Part of a small language model's weights: tied embeddings.
Each number is 128 + 24 x the weight over its row's rms, rounded and kept within 0 to 255. Layers, rows and columns count from 0. The size above them is the row's rms in percent of the matrix's.

# layer 10 attention query, 64x64, rms 0.121, rows 0-63, columns 0-63
size [ 73 109  90  76  88 104 103 108 162  99  81 104  91  86  90 102  89  70 111 111  92  93  88 112  74  88 102  96 112  91  94  99  97  96  85  79 107  97  84 101 175 108 112  97 106 106 106  94 142 110 107 105  96  85  92  99  62  96  93  87 108  96 105  81]
[[153 109 140 129  87 147 197 112 114 112 109 101 123 130 154 199 154  93 127  85 157 112 127 155 151 126 129 112 106 138 103 143 133 124 159 119 186 136 169 120 128 105 147 144 115 133 114 120 167 142 119 130 130 130 100 113 136 126 131 120 133 171  99 133]
 [ 99 169 151 106 124 163 108 117  92  86 101 104 119 113 101 151 120  79 139 146 175 146 152 116 131 104 165 158 116 108 109 112 129 150 132  92  88 148  73 124 128 149 139 116 135 140 131 119 137 133  88 154  89 102 141 129 110 127 102 116 126 108 152  99]
 [112 135 199  95 102 114 154 132 133 167 143 116 125 173 126 116 131 101 141 140 149 121 125 128 163 109 117 116 171 159  90 129 165 119 164 112 156  83 143 133  99 105 126 162 133 157 147 111 168 166 122 144 127 116 129  92 139 152 126  99 126 130 102 137]
 [ 88 115 131 153 144 132  90 125 113  97 147 105 139 111 166 139  82 152  92 167 141 109 130 142 100 142 127 127 120 127 155 148 137 146 130 106  87 162  77 127 108 141 132 100  91 152  90 123 143 133  77 162 128  83 143 144 117 101 114 126 112 114 152 152]
 [123 178 145 155 132 149 105 157 120 108 144  85 124 135 155 146 150  96 137  89 182 164 156 125 157 153 144 109 147 107 104 106 154 126 148  94 115 143 111 112 101 107 103 158 140 145 145 115 172 134  74 116 105 118 166 108 119 125 104 105 134 130 148 120]
 [157 107 117 142 158 102 147 105 170 150 137 115 173 121 171 144 141 172 146 110 126 110 135 130 146 158 110  86 137 108 133 175 121 116 134 130 143 102 156 134  96 133 107  86 147 121  97 148  98 135 163 115 154 168 110 125 170 154 142  91 127 131 143 156]
 [114 139 125 161 145 106  95 184 104 110 156 124 135 123  86 135 123 127 113 123 144 118  80 147 129 110 142 104 133 139 130 121 151 143 168 120 110 125 119 114 109  85 141 136  89 174 167  81 134 132 118  82 155 115 170 109 114 156 140 139 100 122 106 168]
 [132 114  73 137 182 119 114 159 138 159 141 156 157 119  77 152 113 130 114 153 110 137  96 126 111 167 111 109 120 100 182 107 181 131 113 150 143 117 162 154 135 114 124 114 157 128 124 124  95 118 169 129 145 109 153 136 122  86 147 130 114 132 146 126]
 [ 83 130 131  84 143 149  98 129  95  99 109 121  94 161 133 118 132  94 135 136 147 149 171 122 107 103 160 172  95 120  93 102 129 163  98 131 127 135 116 158 138 149 115 135 126 112 136 122 143 144  77 156  93 100 101 126 111 106 102 124 143 113 162  90]
 [138 171  93 121 152 124 127 101 117  80 135 148 149 131 129 130 140 155 116  62 158 129 152 110 129 117 101 106 123 132 125 119 143 108 129 161 147  98 180 120 135 119  91 103 124 142 127 114  91  90 175 122 151  84 119  76 112 137 113 136 150 130 103 140]
 [ 98 116 100 136 112 159 148 110 131 135  93 128 113 135 100 153 109 125  94 143  79 107 110 134 156 169 166 137 133 152 158 148 101 103 114 182 118 140 133  95 147 117 168 105 129 134 120 123 120 137 143 119 128 139 134 126 112  76 174 152 112 124  83 173]
 [122 132 117 145 157 158 145 149  77 100 141 121 159  97 164 145 140 106 162 151 156 144  93 159 130 149 138 133  80 107 105 118 135 150 150 115  63 156  75 131 114 125 109 140 117  96 120 127 143 156 102 135  85 137 127 120 134  89 122 100 134 132 138 127]
 [120 143 120 118  86 156 109 167 140 116 146  58 156 117 119 142 136 114  77 118 112 113 127 126 168 164  99 145 134 151  75 138 125 138 149 120 159  96 120 152 135 122 138 126 120 161 121  87 153 117  78  98 152 107 124 104 158 160 136 139 145 117 127 127]
 [138 119 194 100 124 138 133 149 135 108 141 150  93 130 149 125 124  99 137 108 144 120  98 115 142  80 123 122 180 132  92 149 102  77 128 144 133 148 106 108  92 154 112 169  91  89 103 129 115 129 132 139 108  91 110 143 127 170 117 143 118 118 104 151]
 [133 104 103 156 142 161 124  98 131 161 125 125 106 110 120 126 139 139 137 141 109 128 154 122  91 146 125 125 104 116 166 149  99 104 100 115 109 153 163 116 153 155 151  75 165 114 133 183  92 109 146 168 101 141 119 186 132 109 162 109 156 131 133 139]
 [166  95 178 122 144 130 157 125 123 111 108 115 114  93 143 116 124 120 133 128  93 172  94 105 143 107 116 133 148 154 131 146  77 102 152 160 126 142 124  95  99 157 129  97  97 115 103 140  87 125 155 145 140  96 140 101 127 104  75 119 136 114  91 146]
 [134  67  71 153 145  97  96 147 142 121 106 151 131  95 111 117  74 147  72 138 106 109 103 149 122 145 101 121 123 119 157 121 122 118 118 148 128 126 139 119 148 118 118 113  94  80 123 139 107 133 128  83 117 149 125 140 165 146 134 166 119 107 152 154]
 [163 162 152 128 162 138 144 133  89 174 157  88 153 177 118 160 166 128 149 147 157 109 131 158 134 142 158 108 145 168  88 122 151 123 142 133 136  98 169 150 144 110 114 123 151 152  96 106 132 133 170 139 131 121 106 113 146 145 140 108 145 152 105 122]
 [147  79  87 149 165 119 124 102 138 144 139 100 193 115 141 133 108 122 134  99  97 110 116 154 143 165 132  85 125 117 183 142 147 131 106 147 142 117 158 149 113 107  92 112 138 128 153 124 103 149 140 113 168 142 135 117 139 102 139 158  99 170 123 142]
 [104 123 125  97 115 176  97 129  98  96 113 164 107 142 100 141 147  96 136 177 120 162 139 125 122 116 163 174 108 117 125  91 127 151 103 113  95 154 107 138 144 115 134 143 131 128 123 114 122 149  94 167  87 107 126 152  96 114 103 120 127  98 144  77]
 [149  97  95 153 130 115 153 128 174 191 151 135 180 137 163 135 129 157 121 134 113  91  99 164 129 114 100  92 150 132 141 163 133 105 133 155 133 111 159 132 133 109 131 127 118 115 117 137 114  77 142 118 149 146 111 136 146 146 162 122 112 167 108 170]
 [125 151  76 147 155 123  63 128 100 110 133 162 109 148 128 116 170 118 118  93 145 113 135 142 113 132 136 128  96 118 133  97 135 133 134 128 111 176 137 107 161 105 148 100 161 160 122 116 143 114 120 119 121 104 119 171 129 159 126 114 158  70 171 121]
 [104 129 150 114 103 149 120 136  93 113 111 162 125 110  97 114 134  72  92 121 145 156 137 141 128 140 152 146 105 117 105  99 137 172  84 122 134 158 135 110 120 149 142 103 141 175 124 132 148 142 105 145 105  93 102 139 120 161 104 146 125  61 157 103]
 [138 139 142 102 153 160 124  95  84 106  71 156 123 115 114 102 134 104 156 110 138 152 141 126 107 153 132 148 121 120 127  93 122 108 118 123 141 109 114 113 128 166 130 116 169 146 134 134  89 151 149 154  90 107 102 145 109 113  77 161 128  76 157  94]
 [118 167  97 123 138 121 141 114 140 159  92 133 165 121 124 116 105 113 138  80  83 100 168 126 114 118  88 131 120 152 134 131 126 138 126 149 160 100 138  92 171 145  89 111 171  90 142 135 116 136 153  86 145 150 120  86 106  97 110 127 127 126 111  98]
 [131 129 114 135 142 139 118 109 112 100 140 176 147 135 114 134 178 149 134 108 118 129 125  81 180 128 127 112 186 135 152  94 175  73 129 164 117 130 128 160 140 138 124 103 135 112 134 131 117  92 159 108 120  98 156 116 119 112 110 145 153 134  78 120]
 [107 121 166  91 144  95 120 146 137 132 115 162 139 133 122  91 148 139 177 141 101 149 105 106 107  94 158  94 146 141 141 134 108 112 152 127 113 162 109 107 145 126 148 165 105  94 166  90 117 144 151 139  93 154 152 100 139 136  86 110  86 127  93 127]
 [174 132 125 122  93 133 147 118 127 101  72 102 140 135  99 164  93  99  83 146 145 177 129 158 140 112 169 127 149 144 125 137 116 114 123 138 132 140 131 134 133 102 114 130  99 163 102 119 170 112 143 125 131 125 100 116 120 172  63 109 120 105 146 113]
 [114 136 148 135 140 154 108 114 149 134 138  75 148 154 153 152 179 141 191 132  99 120 135 125 102 121 152 153 114 122  93 151 141  95  72 115  95 139 111 183 143 133  79 134 118 109 125 116 123 145 113 151 111 138 115 136 149  85 152 131 141 148 134 132]
 [121 140 169 156  92 117 118 146 128 159  92 156 160 105 135  77 135  58  87 131 130 116 128 145 105 125 114 156 114 171 114 133 100 170 141 124 116 151 110 107 126 144 157 114  83 130 127 129 109 141 118 162  95 135 111 135 126 132 135  85 118  93 121 142]
 [147  94 119 135  90 143 133 123 171 158 127  97  86 116 125 126 103 100 128 149 139 169 134 168 101 158 167 130 122 153 144 150  91 172 117 121 113 125 108 130 144 105 145 139 118 171 151 114 157 165  94 153 127 165 105 150 138 113 159 122  81 122 133 140]
 [137 124 123 164 109 124  77 116 166 149 124 140 111 140  89 105 129 111 114 108 119 137 143  97 111  85 110  84 128 145 145  99 167 137 122 122 156 125 156 137 139 167 132 106 115 149 133 130 138  70 184  84 123  99 145 135 141 128 111 149 174 123 112 103]
 [106 155 158  71  92 114 150 111  88 121  94 147 122 145 133 168 128 148  98 112 158 136 133 130 128 137 147 128 137 155  96 156  96 134 107 146 140  79 130 153 168 113 148 125 113 113 156 126 105 156 138 162 126 103 105  85  90 102 117 120 138 169 136 112]
 [115 151 147 114 122 161  89 131 114 103  83 126  93 151 144 121 155 121 130 132 188 166 133 126 119 114 132 183 131 115 125  95  96 163 131 130  84 146  83 184 138 133 152 136 142 151 142 118 123 136 119 151 127 119 120 124 111 106  97 132 141  99 165  93]
 [ 91 157 138  91 104 143 113 112  82 117 144 149 107 175 154 122 153 146  95 118 129 152 129 133 143 147 126 121 125 145  83 131  94 164 110 129 121 132 131 152 151 114 177  95 129 131 176 127 125 135 139 179  92 121 105 115 103  88 108 145 120 119 157  93]
 [114  83 121 145 119 158 100 146 154 159 100  91 114 125 138 140 130 127 120 114 114 120 124 113  78 109  92 122 117 101 156 112 153 150  94 123 116  89 116 104 144 134 158 105  90 142 108  99 185 136 100  94 135 155 150 135 160  91 154 149 107  89 114 130]
 [106 172 165 119 129 110 105 116  84 135 120 145 110 136 142 152 146  96 103 124 130 141 114  87  92 124 123 162 130 128 107 118 174 155 118 112 132 114 106 135 169 170 158 117 167 106 136  99 116 171 111 129  96  78 140 114  82 112 110 105 142 110 133 113]
 [132 115 106 139 129 129 161 158 155 164 149 127 178  80 130 113 115 132 148 128  92 113  78 126 142 129  96 126 141 153 164 109 125 142 127 115 154 127 154 104  92 110 136  97 126 127 104 139 170 130 143  91 163 173 128 153 165 149 146 142  91 125 107 164]
 [133 147 127 160  83 103 114 130 142 179 159 122 132 131 139  97 155 128 102 120 150 115 158 131  95 113 128 121 140 106 140 123 116 181 136 153  73 103 146  68 158 179 130 104 118 157 134 126 173 132 114 102 145 130 119 135 132 141 137 117 145  97 158 147]
 [128  95 121 148 120 130 114 114 161 142 157 142 118 132 128 134 121 130 128 129 101  97 135 145 128 138 107 118  78 108 145 176 144  86 136 154 130 133 195 119 105 170 114 103 136  73 112 151 161 134 158  85 147 132 128 168 150 116 128 122  95 155 149 160]
 [123 162 178  99 119 156  96 109 104 120  90 146  95 158 142 132 144 120  95 143 173 156 142 117 145 128 162 131 115 115  92 136 125 136 115 116 146 122 107 169 153 148 113 142 131 141 142 139  98 114 111 157  84  77 104 118  96 127  93 105 157 129 163 109]
 [170 112 172 114 167 107 172 119 133  97 143 121 184  97 140 156 102 129 102 156 126 100 129 139 144 139 128 108 128 139 140 119  87 140 145 142 153 147 166 104  99 116 128 130 124 100  85  87 106 141 142 165 146 153 148  93 147 110 137 144 109 151 102 138]
 [127 116 132 154  93 147 175 115 132 132  95 148 160 121 153 145 145 153 190 148 121 134 101 168 168 111 132 107 151 139 144 156  92 150 123 149 112 136 124 106 122 160 140 167 116  99 156  97 139 126 135 163 167 118 123 107 109 153 132  99 121 156  98 164]
 [118 104 160 126 150  85 137 131  75  95 103 101 161 145 144 141 129 128 140  83 132 137 119 135 141 119 115 152 116 129 129 144 135 132 142 127  91 142 143 126 114 145 124 138 121  76 120 110 123 157 106 192 114 145 147 134 144 138 114  74 137 197 119 165]
 [113 119 124 125 105 130 116 142 130 132  84 126 148  88 143  96 148 121 123 140 112 134 143 106 113 196 106 151 123 154  81 111  70 139 132 134  94  88 144 159 149 159 118  99 122 128 119 170 120 121 129 142 162 127 124 117 128  93 158 156 186 119 125 115]
 [161 104 128 112 163 143 127 122 134 109 114 108 126  89 159 149 112 163 117 136 143 148 107 147 162  90  84  98 148 157 138 113 141 120 140 137 176 126 134 137  99 106 136 153 122 106 176 116 111 123 178  89 117 123 164  85 142 142 104 114 101 152 146  96]
 [118  85 105 101 102 150 146 124 151  99 105  73 106 132 136 142 117  87 124 143 117 110 127 108 104 142 145 153 150 148 116 144  90 135 126  95 158 137 146 125 128  98 150 130 177 102 163 109 124 144  78 140 161 132 118 125 145 143 165 110  64 141 119 123]
 [165 137 155 103 109 122 164 117 131  73  81 122  95 120 144 145 156 140 128 159  94 132 161 133 119 127 153 109 110 142 140 150 104  99 102 143 132 143 113  84  99 140 164 181 111 145 127 130 116 162 111 135 145  94 127 142 110  83 164 127 144 115 106 153]
 [156  97  89 145 131  96 145 128 169 159 153 115 175 130 101 108 111 135 118 118  75  84 127 124 116 121 135  92 138 108 124 126 144 133 108 116 154 124 169  66 125 143 107 121 139 134 119 110 168 149 111  85 166 149 140 141 149 161 146 127 113 127  98 146]
 [109 188 169  78 131 110 126 134  95 126 131 152  80 139 129 160 149 127 111 126 170 151 158 127 130 130 138 146 117 148 112 127 138 129 124 135 126 153 111 161 147 118 147 138 127 125 151 130  89 150 124 163 106  68 141 119  93 100 116 116 184 151 126  96]
 [134 123 132 148 127 138 156 134 160 153 146 127 174  93 107 128 114 157 142 125  93 106 130 138 170 122 116  93 135 158 145 141 163 118 126 122 178 117 182  84 110 106 136 131 119 112 102 120 141 126 132  86 158 142 113 149 144 156 189 116 111 157  93 145]
 [100 152 160  97 110 142  94 130 104 113 119 141 105 166 130 144 175  79  94 120 163 155 132 122 119 129 139 181 117 117  96 139 105 143 115 120 123 142 112 159 164 125 124 141 133 122 127 105  95 145 131 138 112  95 121 131  81 109  64 141 155 114 145  98]
 [185 106 108 145 145 152 152 158 165 152 159 118 154 119 146 112  91 159 155 123 105 125 117 168 161 132 110  76 139 151 156 125 147  75 138 151 159 128 148 120  97 135 121 130 102 131 130 136 155  98 155 103 133 161 120 130 160 154 147 121 106 155 112 141]
 [ 88 137 131 134 106 107 111 131 125 138 152 160 118 164 112 113 150  93  89 127 158  84 111 128  98 148 154 149 111 139  98 122 130 167 150 102 114 166 138 124 165 144 171  91 137 123 145  97 144 159 123 114 114 148 114 138 133 172  89 128 135  69 128 140]
 [150 122 146  88  97 137 140 121 104  81 113 127 120 179 139  93 102 122 130 155 181 167 134 122 130 147 126 140 133 128  97 141 125  86 133 126 136 143 116 193 156 160 109 173 134 144 143 116 114 138 135 179  93  85 128 139 132 146 115 123 140 139 139 144]
 [129 159 135  99 141  89 146 127 112  89 171 139 119 115 119 155 186 103 145 128 148 142 155 102 131 168 153 192 118 144 112 157 162 111 127 133  80 151 104 127 100 116 103 152 158 118 135 145 102 164 153 141 123 115 133 123 130 129 115 173 132 126 115 148]
 [131 170 144 138 114 155 159 128  93 119 127 130  96 126 105 129 123 139 163 164 122 174 169 113 136 104 119 139 138 159 142 141 128 125 166 113 145 111 156 125 124 127 113 161 114 155 135 166 101 118 121 145 140  84 131 121  98 180 135  88 160 170  88 164]
 [156 109 125 107 121 126 136 136 115 108 104 148 169 133 101 138  88 121 110 105 130  89 106  88 126 127 115  81 149 144 132 140 124 119 134 128 144 147 149 138  71 152 164 143 116  96 127 121 153 135 147 139 141 138 146 146 131 159  62 172 133 164  90 170]
 [ 88 162 123 170 140 148  95 137 161 140 150 130 111 145 167 107 154 113 115 124 137  98 174 147 126 117 120 149 106 120  79 155 168 172 112 128 121 109 148  83 135 111 148 112 133 101 155 117 137  86 125 100 128 134  99 130 108 172 132 116 115 122 174 126]
 [131 137 107 157 131 148 116 121 141 152  82 147 110 144  98 131 126 127  86 113 161 175  81 103 126 169 151 137 136  98 172 125 114 167  98 126 106  68 117 124 134 161 123 136 123 157 126 144 139 117 124  92 146 107  87 158 120 159 141  96 134 119 108 130]
 [111 121 162 139  95 146  93 109 146 131 108 115 159 138 174 155 151 142 121 128 162 128 169 185 150 124 140  72  90 123  89 157 132 147  97 145 145 159 155 120 111 100 105 135 162 113 132 122 105 121 126 129 117 151 147  84 120 111 100 128 117 129 165 129]
 [133 123 131 142 140 108  76 137 163 116 116 106 129 142 132 144 132 144  91 161 158 132 101 133 124 143 117 130  90 149 131 125 109 101 165 110 124 105 106 112  87  94  92 112 158 133 139 122 115 124 123 129 123 129 147  86 133 120 188  62  82 164 152 119]
 [126 113 142 153  95 117 157 112 152 127  93  99 110 132 145 133 140 134 127 138 126 174 168 160 115 111 190 125 173 105 125 152 120 185 105 109 127 100 156 129 157 167 122 169 176 127 164 112 110 126 108 143 150 133 100 125 106 136 146 104 114 134 141 130]
 [147 128 175 104 111 135 112 114 144 114 113 120 138 117 130 109 106  89 143 147 151 108 119  92 103 104 134 114 126 131 105  93 165 119 121 107 172 102  95 116 116 153 107 135 144 169 120 125 144 162 106 140 194 118 146 154 143  86  86 175 155 129 134 145]]
# layer 10 attention key, 32x64, rms 0.116, rows 0-31, columns 0-63
size [106 104  73  83  83  69  85 109  56  84  96 101 101 104 108 104 102  79 114  84  95 109  82  84 191 103 112  89 116 100 107  92]
[[126 163 171  91 128 169 122 107 115 106  90 150 115 125 147 144 158 124 188 155 187 163 172 100 114 122 156 157 117 122 113 121 103 129  89 117 121 139 131 151 149 140 109 115 157 138 108 150  97 115 136 152 112 127 114 116  89  94 128 113 154 133 128 127]
 [143 104 143 133 115 167 127  89 110 158 130 139 156 121 161 104 121 127 127 142  70 113 122 103 145 138 140 133 110  82  87  98 127  90 115 121 153 116 168 164 142 156 110  97 147 115  81 180 166 143 145 118 158 109 117 118 143 157 110 128 128 114 111 142]
 [127 125 124 117 132 153 121 102 106 108 112 134 111 170 141  89 137 154 123 113 124 136 141  90 101 132 157 161  82 108 119 136  99 115 159 142 128 149 154 137 123 172  75  95 122 113 125 158 109 111 130 182 106  86  91 121 120  98 112 125 163 168 128 103]
 [149 135 133 160 102  96 153  89 110 144 149 113 116  45 150 141 146 106 141 110 104 118  87 159 178 151 144 133 109 134 123 154 154 120 105 110 175 125 129 142 151 121 141 122 144 112 102 140 126 140 130 120 140  98 123 147 136 112 137  94 124 117 131 192]
 [143 130 160 134 105  85 185 118 153 124 128 134 117  86 131 150 172 175 131 165 132 154 176 106 139 120 145 157 143 152 152 162 120 147 103 110 183 117 135 150 141 131 148 127 150 113 124 162  96 124 123 103  98 133 125 103 121 141 101 117 144 112 128 168]
 [109 103 121 126 137  91 127 145 130 162 126 115  69  91 119 174 132  94 110 111 102 116  94 157 138 140 111 155 153 155 125 155 168 104 155 115 170  96 133  92 132 138 140 163  92 143 135 132 156 120 100 107 122 155 103 130 133 159 163 105 114 138 153 142]
 [113 143 130 135 145  93 148  96  91 100  84 100 148 120 148 123 155 147 179 156 170 174 147 119 130 143 115 134  97 130 119 147 125 154 120 152 140 127 147 187 120 114  89 127 155 147 140 127  88  99 153 126 113  76 137 101 114 111 121 124 132 127 115 158]
 [126 136 118 107 137 102 153  97 156 136 108 119 123 146  94 101 146 127 146 163 165 144 137  91 106 183 139 110 118 129 128 119  96 163  93  82  81 152  97 131 118 114 145 153 188 135 159 119 114 153 129 151 145 142 114 130 124 116 108 133 145 162 121  84]
 [132 116  89 146 115 118 124 115 196 152 143 116 151 119 111 148  97 134 133  82 114 107 112 135 127 144  76  96 119 130 131 158 152 107  86 149 129  86 117 125 121 124 103 139 128 138 136 136 119 118 199 111 179  92 134 121 137 111 129 168 120 119 106 142]
 [143 128 135 109 156 145 115 190 140 152 152 122  99 132 135 130 166 145 136 125 139 129 151 119 139 142  94 136 124 151  86 110  89 117 131 119 119 118 118 130 144  77 136 122 123 148 144 118  87  68 120 134 144 137 136 132 105 126 140 113 130 118 134  30]
 [124 116 118 133 133 133 110 158  86 130 121 196 112 150 110 135 152 125 115 185 126 116 124 141 147 125 130 120 138  84 105 132  76 113 162 114 124 141  95 116 121  83 160 130 121 136 120 122 126 160 100 164  96 136 159 164 116 123 111 134 101 113  95  79]
 [121 157 129 152 144 135 162 114 134 154 159 147 145 128 146 106 174 148 140 110  91 133 115 155 152 130 118 106 157 158 118 153 132 164 114 130 129 130 135 123 133  83 114 111 157 110 131 102  99 151 101 108 120  80 101 162 141 122 171 149 112 142 142 204]
 [162  97 139 112 163  97 108 136 103 126 145  99 144 111  97 108 138 120 135 131 118 136 170 111 109 173 138 111 120  79 148  78 157 111 162 115 169 100 165 110 127 118 138 155 147 126 111 118  97 125 160 167 101 143 108 115 156 156 170 130 126 147 134 106]
 [119 155  93 149 111 136 122 102 120 144 123 170 107 121 163 127 136 139  74 102 142 120  85  95 114  87 137 131 130 127 123 131 129 104 108 114 122 142 198 117 170 122 148 139  72  86 106 119 143 106 128 152 128 128 141 142  95 145 168 119 126 130  95 108]
 [147 101 109 119 145 151 113 136 140 159 159 134  85  91 178 117 146 126 125 136 175 124 148 130 128 117 103 145 132 155 156 138 136 176 162 119  96 141 103 113 132 133 173  96 125 140 112 164 144 116  97 108 115 173 136 169 133 102 120 143 166 118 169 145]
 [129  74 127 149 147 111 162 156 139 125 165 201 155 141 134 153 132 140 132 145 140 133  94  90 137 145 157 130 142 117 135 124 129 114 168 135 153 123 161 139 164 134 144 100 122 118 141 123 126 143 115  90 114 147 177 165 112  68 126 112 127 110 153 136]
 [137 131 145 156  98 122 108 181 113 136 135 122 101 100  88 150 141 108 119 135 160 152  88 150 139  96 104 140 143 162 131 138 156 148 171 115 104 115  83 120 140 101 168 157  71 120 157 100 137 129 119 129 126 129 156 151 114 122 144 137 107  77 117 109]
 [111 120 150 100 138 140 132  66 114 112  96 133 125 120 168 100 158 140 138 134 174 141 175  99 105 145 157 122 130 110 141 120  91 155  65 118 122 158 143 154 145 115 134  92 148 140 120 132 117 116 126 130 115 143 112 129  96 108  82  93 147 143 129  89]
 [135 123 142 139 107 126  94 171 109 148 111 113  99 116 103 131 122 107 120 110 130 146  97 125 145  76  97 138 143 182  80 164 141 117 170  99 141  91 110 130 147 122 136 150  84 114 183  98 147 149 130 147 112 127 144 124 139 105 173 136 111 105 138 131]
 [133 164 112  99 159 142 128  70 125 112 103 149 132 136 155  86 112 141 128 161 126 105 153  99 121 161 129 132 127 112  96 126 105 112  65 100 123 121 146 164 113 119 147  99 182 119  96 174 143 146 131 115 106 121 117 115 122 114 127 103 143 166 156 108]
 [167  98  99 145 134 105 114 168 137 122 140 128 117 130  86 152 109 124  98  79 132 102  88 165 162 102 132 119 109 154 159 161 151 113 167 130 106 143 101 105 124 117 118 151  67 127 164 110 157 124 126 107 133 144 118 142 136 139 163 147 103 119  96 140]
 [120 163 152  93 173 127 126  98 119  98 118 151  75 113 161 124 122 154 145 141 166 139 175 143 124 133  95 121 125 140  96 169 129 130 106 164 130 146 107 125 104 156 108 130 143 121 115 158  89  87 147 128 128 132  58 138 128 149 105 103 136 121 140 134]
 [137 133 103 112 139 152 108 100 111 120 121 143 145 186 148 116 119 128 115 112 157  86 183 148 109 158 142  86 101  96 100  94 116 128 135 148 115 133 107 136 148 137 124 136 193 107 125 149  88 159 132 126 115  99  85 131 108 120 130 118 178 122 128 112]
 [ 66 138 129 130 152 191 145 120 150 100 133 129 143 167 147 115 129 140  81 148 144 139 195 101 116 162 132  93 144 123  99 134 105 157 125 121 121 111 130 131 115 151 122 127 191 152 125 136 133 109  88 124 136 130 115 105 122 133 112 121 171 140 142 138]
 [118 109 133 167 103  88 134 167 154 157 139 124 141 130 103 177 118 120 142 122 110 126  99 173 148  91 100 112 143 170 148 125 158 122 178 140 131  99 134  99 109 124 119 162  83 113 156  96 133 105 126 104 146 155 164 119 146 129 146 142 102 102 110 149]
 [134 134 128  67 117 148 129 109 115 126  94 146 123 126 109  99 138 186  99 159 123 151 125 106 163 140 146 138 183 118 133 157 104 113 139 161 147 144 125 116 156 108 196 141 119  94 132 117 135 111 130 114  82 141 153 154  83 122 120 134 122 139 152 145]
 [108 143 121 166 145 166 114 125 128 103  70 144 131 120 155  89 149 150 147 111 148 169 144  89  77  93 111 151 118 170 118 136 111  97 141 104 118 110 100 151 120 152 115 136 120 149 186 123 132 106 101 144  99 111 132 115 137 105 115 147 103 113 120 155]
 [148 111  97 166 135 112 143 103 145 106 118 156 138  95 118 196 114 109  96 147 132 136 114 113 138 127 128 149 175  99 133  95 113  88 113 152 114 130 111 165 128 136 130 178 161 110 113 123 157 111 108 107 155  99  86 129 159 144 148 164 125  98 128 121]
 [134 156 104 129 157 106 121 156 146 184 154 120  93 129 153  89 108 148 156 104 139 131  83 129 124 139 108 111 152 121 101 165 167 134 119  90 147 105  93 135 111 117  93 124  98 164 160 143 145 138 121 150 135 142 161 110 136 134 151 140  73 144 121 101]
 [119 171 131 157 143 135 106 116 151 116 156 133 131 102 199 174 142  90 122 112 180 130 138 121 106 113 150  95 129 118 112 116 114 140 131 124  97 124  82 127 135 116 100 115 168  86 134 130 113 116 136 161 107 109 126 161 113 115 164 138 129 151 131 179]
 [119 123 111 173 109 140 109 147 130 176 139 127  95 149 130 147 138  93 129 114 152 111 154 122 110 152 135 148  93  92 135 122  86 142 111  97 167 120  94 152 115  93 110 106 141 150 118 140 141 174 114 121 120 173 104 140 153 150 162 142 130  89  79 102]
 [115 121 150 108 112  86 113 141 130 125  91 108 148 107 108 126 153 140 131 153 143 147 170 113 162 144  63 137 130  74 151 112 145 154 116 149 129 171 125 119 133 143 125 147 132  90 144 168 132 146 165  84 121 161 178 117 104 104 131 123 147 144 137 110]]
# layer 10 attention value, 32x64, rms 0.089, rows 0-2, columns 0-63
size [104  93  99]
[[183 137 124 114 122 101 158 163 138 140 130 129  95 111 100  91  68 124 167 128 111 161 129 105 145 174 155 118 154 160 124 146 147 118  97 116 142 110 128 168 101 143 105 110 131 109 136 133  93 123 174  81 137 123 130 107 132 170 114 131 136 125 111 127]
 [124 162 107 111  97 182 123 128 140 113 125 132 108 106 157 169 128 117 121 169 112 126 105 117 149 148 124 117 158 185 140 119  70 138 135 133  89 136  82 127 111 137 109  82  78 129 116 152 101 130 135 129 154 140 125 108 150 126 124  92 141 163 124 104]
 [165  88 114 120  90 124 145 105 109 111 130 137 149 103 136 150 150 125 116 149  94 160 139 148 127 184 163 157  99  98 145 139 124 149 111  80 131 171 138 139 136 108 107 106 105 140 123 101 129 119 164 151  67 139 116 152 147 146 147 172 120 142 116 137]]
# layer 10 attention output (transposed), 64x64, rms 0.0852, rows 0-2,32-34, columns 0-63
size [ 79  75 104 127 102  91]
[[ 98 141 136 100 118 118 147 110 174 121 104 128 123 158 157 145 125 128 107 107 113 154 135 138 154 116 150 124 155 168 124 125  74  74 146  89 162 133  93 102 168  94 144 113 129 103 137 126 104 120 158 161 138 154 128 145 140 138  91  99 150 171 128 108]
 [142 153 102 154 154 114 127 116 171 107 122 107 113 123 142 123 100 132 158 119 145 128 138  96 105 117 126 125 172 132  95 169 126 106 131  94 119 107 164 109  74 119 108  74 143 126 112 185  92 130 159 131 140 138 136 133 163 111  85 118 107 133  99  99]
 [148 108 149 112 105 126 105 117 123 128 158  85 108 122 145 119 171 101 132 101 108 107 159  85 136 159 145  90 105 160 126  94 123  96 167 106 125 106 119 156 131 137 145 113 146 133 120 165 125 138  89 132 119 118 143  79 163 127 124 126 181 157 144 170]
 [115 180 104  67 111 110 159 150 114  85 128 127 121 117 130 146 105 125 115 118  89 129 113 128 137 109 133 111 149 169 130 182 160  91 102 133 130 100 141 159 161  99 143 121 158 102 129  95 109 107 163 109  96 125 132 109  88 136 145 152 147 141 133 141]
 [123 119 108 134 134 111 166 130  73 131 160  93 148 151 111 117  71 100 136 129 153 102 131 141 144 158 127 122 107 129 127 175 169 134 159 146 148  81 155 125 121 121 132 107 137 139 147 130 112 116 134 119 159 169 132 143  98  80 148 109 110 153  77 119]
 [135 153 124 145 127 122 131 123 141 157 129  83 115 131 167 119 163 142 101 103 109 166 112 122 120 162 121 138 142 146 156 122 155 166 152 149 168 127 114 183 140 104 111 132 159 122 110 141  88 105 119  89 114 142 121 103 158 164 160 102 104 114  77 155]]